config.yaml
vocab_size: 6724
activation: "tanh_gelu"
positions: "learned"
bias: "all"
init_std_qkv: 0.0168
lr: 0.00826
batch_tokens: 16384
seq_len: 1024
Each number is 500 + 50 x the weight over its row's rms, rounded and kept within 0 to 999. Layers, rows and columns count from 0. Numbers have three digits each. The size before them is the row's rms in percent of the matrix's.

# up: layer 5 MLP up, 384x64, rms 0.323, rows 72-108, columns 32-63
# down: layer 5 MLP down (transposed), 384x64, rms 0.118, rows 72-107, columns 32-63
up72 071:543478536563516463424490570560442429466539504533514440431557493429530483471479438561498434624410
down72 069:418556510494485568437407425495521501566484521527407463537509519518416537466497549532462498423505
up73 105:383497475550427519635526524507510571476456491444465439485479515460566522571462573412462437465479
down73 109:500462540514595483359519452545448519518561553561518530448553424477544491431499481551477608560444
up74 074:529445542502535481485434495574529476463434531427524570548405479534507533555440596527578517461465
down74 076:502475486536484459367419525499624623563463573471480447510496461583475386553458428475482462471480
up75 092:550381534543419557444487512425487482519406566472554486549511578548433562589491495530490465459500
down75 089:517533491479458528573577567502555518502463526388514484504498439584463545542469438484459539363485
up76 112:560468464445417475469532513468537558571423490496494485472434530465470599498452449468526507412438
down76 100:539484388505563513492534531465398478499548463521435461438492488450502531464498507530545593454436
up77 094:491592590468550522387460390511495496399403539480458453521515498530542575569511571605527471480596
down77 086:543432462465621508469602483488460540529562558474466477652473543437576502515492474546450505441438
up78 107:564463486555493483538627504443482504409502490501495524451402625502505552531420456522562485488565
down78 095:440485431505488503594553615547539445381538476506489492509465452517508484410542551492608580525510
up79 110:435473607459499540563449492477537437513407521412528430506448512450548457546634553548528518478609
down79 099:487474583480470484576512449570454375465534461496581526483479521534551503442473444549511529535493
up80 100:511595514524552396580550404502548503518429446516470499473534492443481483521492440531493470421489
down80 103:578493500483544451393493454539506477579456496423510527491583432604582485511540460467473523561506
up81 108:474523451392498533580531468477441489585442506528498589561516544471447509425505507544544538534500
down81 106:547470481596534481467554461499432506562510553519517528478580409494539397479555517441546510523538
up82 117:563510529545524380498491459397535558492594444573473520468458527497422565452491561529432522475531
down82 118:448561619444536477544467480468516465474408433499431480409408480546499520515594521619507476571480
up83 104:517385457450476508505427537459478509467530496664546499518563509529484390502475576440549481545507
down83 098:477587551441449529564498456559558425388474459530510482484468586571471530537506422559486555468531
up84 080:577455468488533485422416523525470437516570502499549464538530515359544555489447461562510512504493
down84 081:437525555531475527558506535518528591513360539503467504512435579568456470517501483418434519468524
up85 101:492555548551491545596486488460498548492485452450494529459433559498429582493504557578539419471417
down85 085:472491499413443423622418528530502510445501493503448494526456453500475496553484404466582525418534
up86 092:439526467472522518459517508468530510472472553520552363523523473519593529459666532429477546455515
down86 086:593509472409543499501461475488507503635552480468404481491378501530451511502497463488408450487569
up87 099:551422463452504521503435519451593543554407528575556535505528535464528391414507458499492504440514
down87 096:401452541599467459520465461589450479488464432560489526558476582478518495472515407542462526523426
up88 102:527522444437482587582562609450510402522498506589512384504530517553497509430502526487480506489514
down88 090:461528474519427527531571504481467492533498547425523505462473553403530506451537513514462500457521
up89 109:585562531557460513430495393515531387485492591436535521447548547483436488455452520563592434485548
down89 098:513543540616404454511364465457525486552480566506527447585498454497394434483470598557478540611463
up90 112:525515401413488514551482445424492400545562582520606497546535496419506452513506489491520412585540
down90 121:456553475568503510463491565594404543405508505446483470451492502563522422493465471474433480503481
up91 096:534495477523507483602577532583478508536446472465471511481533454528463405516540573439458454501443
down91 107:376458534552439566377425463504424535526525511502517497574552547496508521545419488549495488523567
up92 105:498473515598453435596470508479529525547510562492440390392385516437460497481488588446526518489391
down92 117:495418606460538574431463522556468482432524486441471467450550430547586531518553465456514465483523
up93 087:545551471518563550498444598542514472509514504512534439466520364490466580378388544475499471519455
down93 087:472465511468518448487468466530530558545567385514466511498517557471521526449577491427455475532485
up94 109:494564564438494524447402519467466469491536511491518485489571542551585598464422517548454409507426
down94 139:558513506451520493568483485492429476576483456482445567442489549455431423544592574490530438496487
up95 101:510559525552491451585432491527450536458415571447497473504433492440488437535548435505543377464500
down95 081:534537505517478547569514480533476429466485426500394521605530548554439561554481532475502467460568
up96 136:494540415517417483509509434457482530500475556490643412519468464533452518556509450579541440505533
down96 150:542481534503438558539449484399472501515479501514620477553435541460498451553582448583526463528481
up97 114:553472537473509458481491545470561507522444562472560502536470534533420512540540411527413519497393
down97 113:451514530535455499584522488496481501546490405580477576539484492427453412505395577491592484588591
up98 112:450427531556449492560545525537474474573573504484537534423447595498586430402558516448475432460498
down98 103:524523477511494432468503583564520435415497577458458481518530548517536576541527414427397560433427
up99 104:444490535459521543527471497650501434535488565485509483454587552493472518530519516416411424507523
down99 108:441518550537529449422515562515504427355469590540429464566542487510430470508445554493524513548533
up100 136:446475578478580479560507540601568496512437486601473527462522484524519545459510546487499435511537
down100 130:535548489427480530415508483539507495559451572520497506517560437514491417439618574509468365500562
up101 097:505456388527510471537581549491410463514448460551560482507478467485509563453519430437495362508611
down101 080:452538520543415523417522538400585508489459498593562491527479530521502491531610514503471467490519
up102 142:490523481622520493555485404531460445495557553422365491506490530555476598469521524459499441452516
down102 141:456513601504486454540363471563499426455494543466462511505561546524480507468498471530441494504484
up103 121:543527490515484527541440517530463508518493472436518472483495492564612534559469449606477376561521
down103 137:554483515471492482527415455497539460589473491447543531479554464475443486473573456545476430534541
up104 091:517614433514508547435477479453509399543528520462487601548441553542433588475548512447460486488456
down104 100:526602511540486468569543444412538429487487472503485474523483448419399456498495490565483454471521
up105 081:504513416523426569524543554465589489583404448584493546481427551475386427556544492538481545506534
down105 067:442558515461569542373512518533468579536399512465587557486472523469456519538472460508525534452402
up106 077:490511502537521500470543505515477497520458464607367473558500527420576553554518477562429449504435
down106 075:553450458493489400536468457518521589549552485525542368456479478465424517532480430475527581468485
up107 077:517496464577530469553533482526430433499513453620512411488571521441480536380539564444483463448485
down107 094:421526523474546431414500561430459490513498598488437463510422620503541556583473556453453462525483
up108 107:498477547537468502414505451516441496568436494410487516628525528552396521585508562537541460438442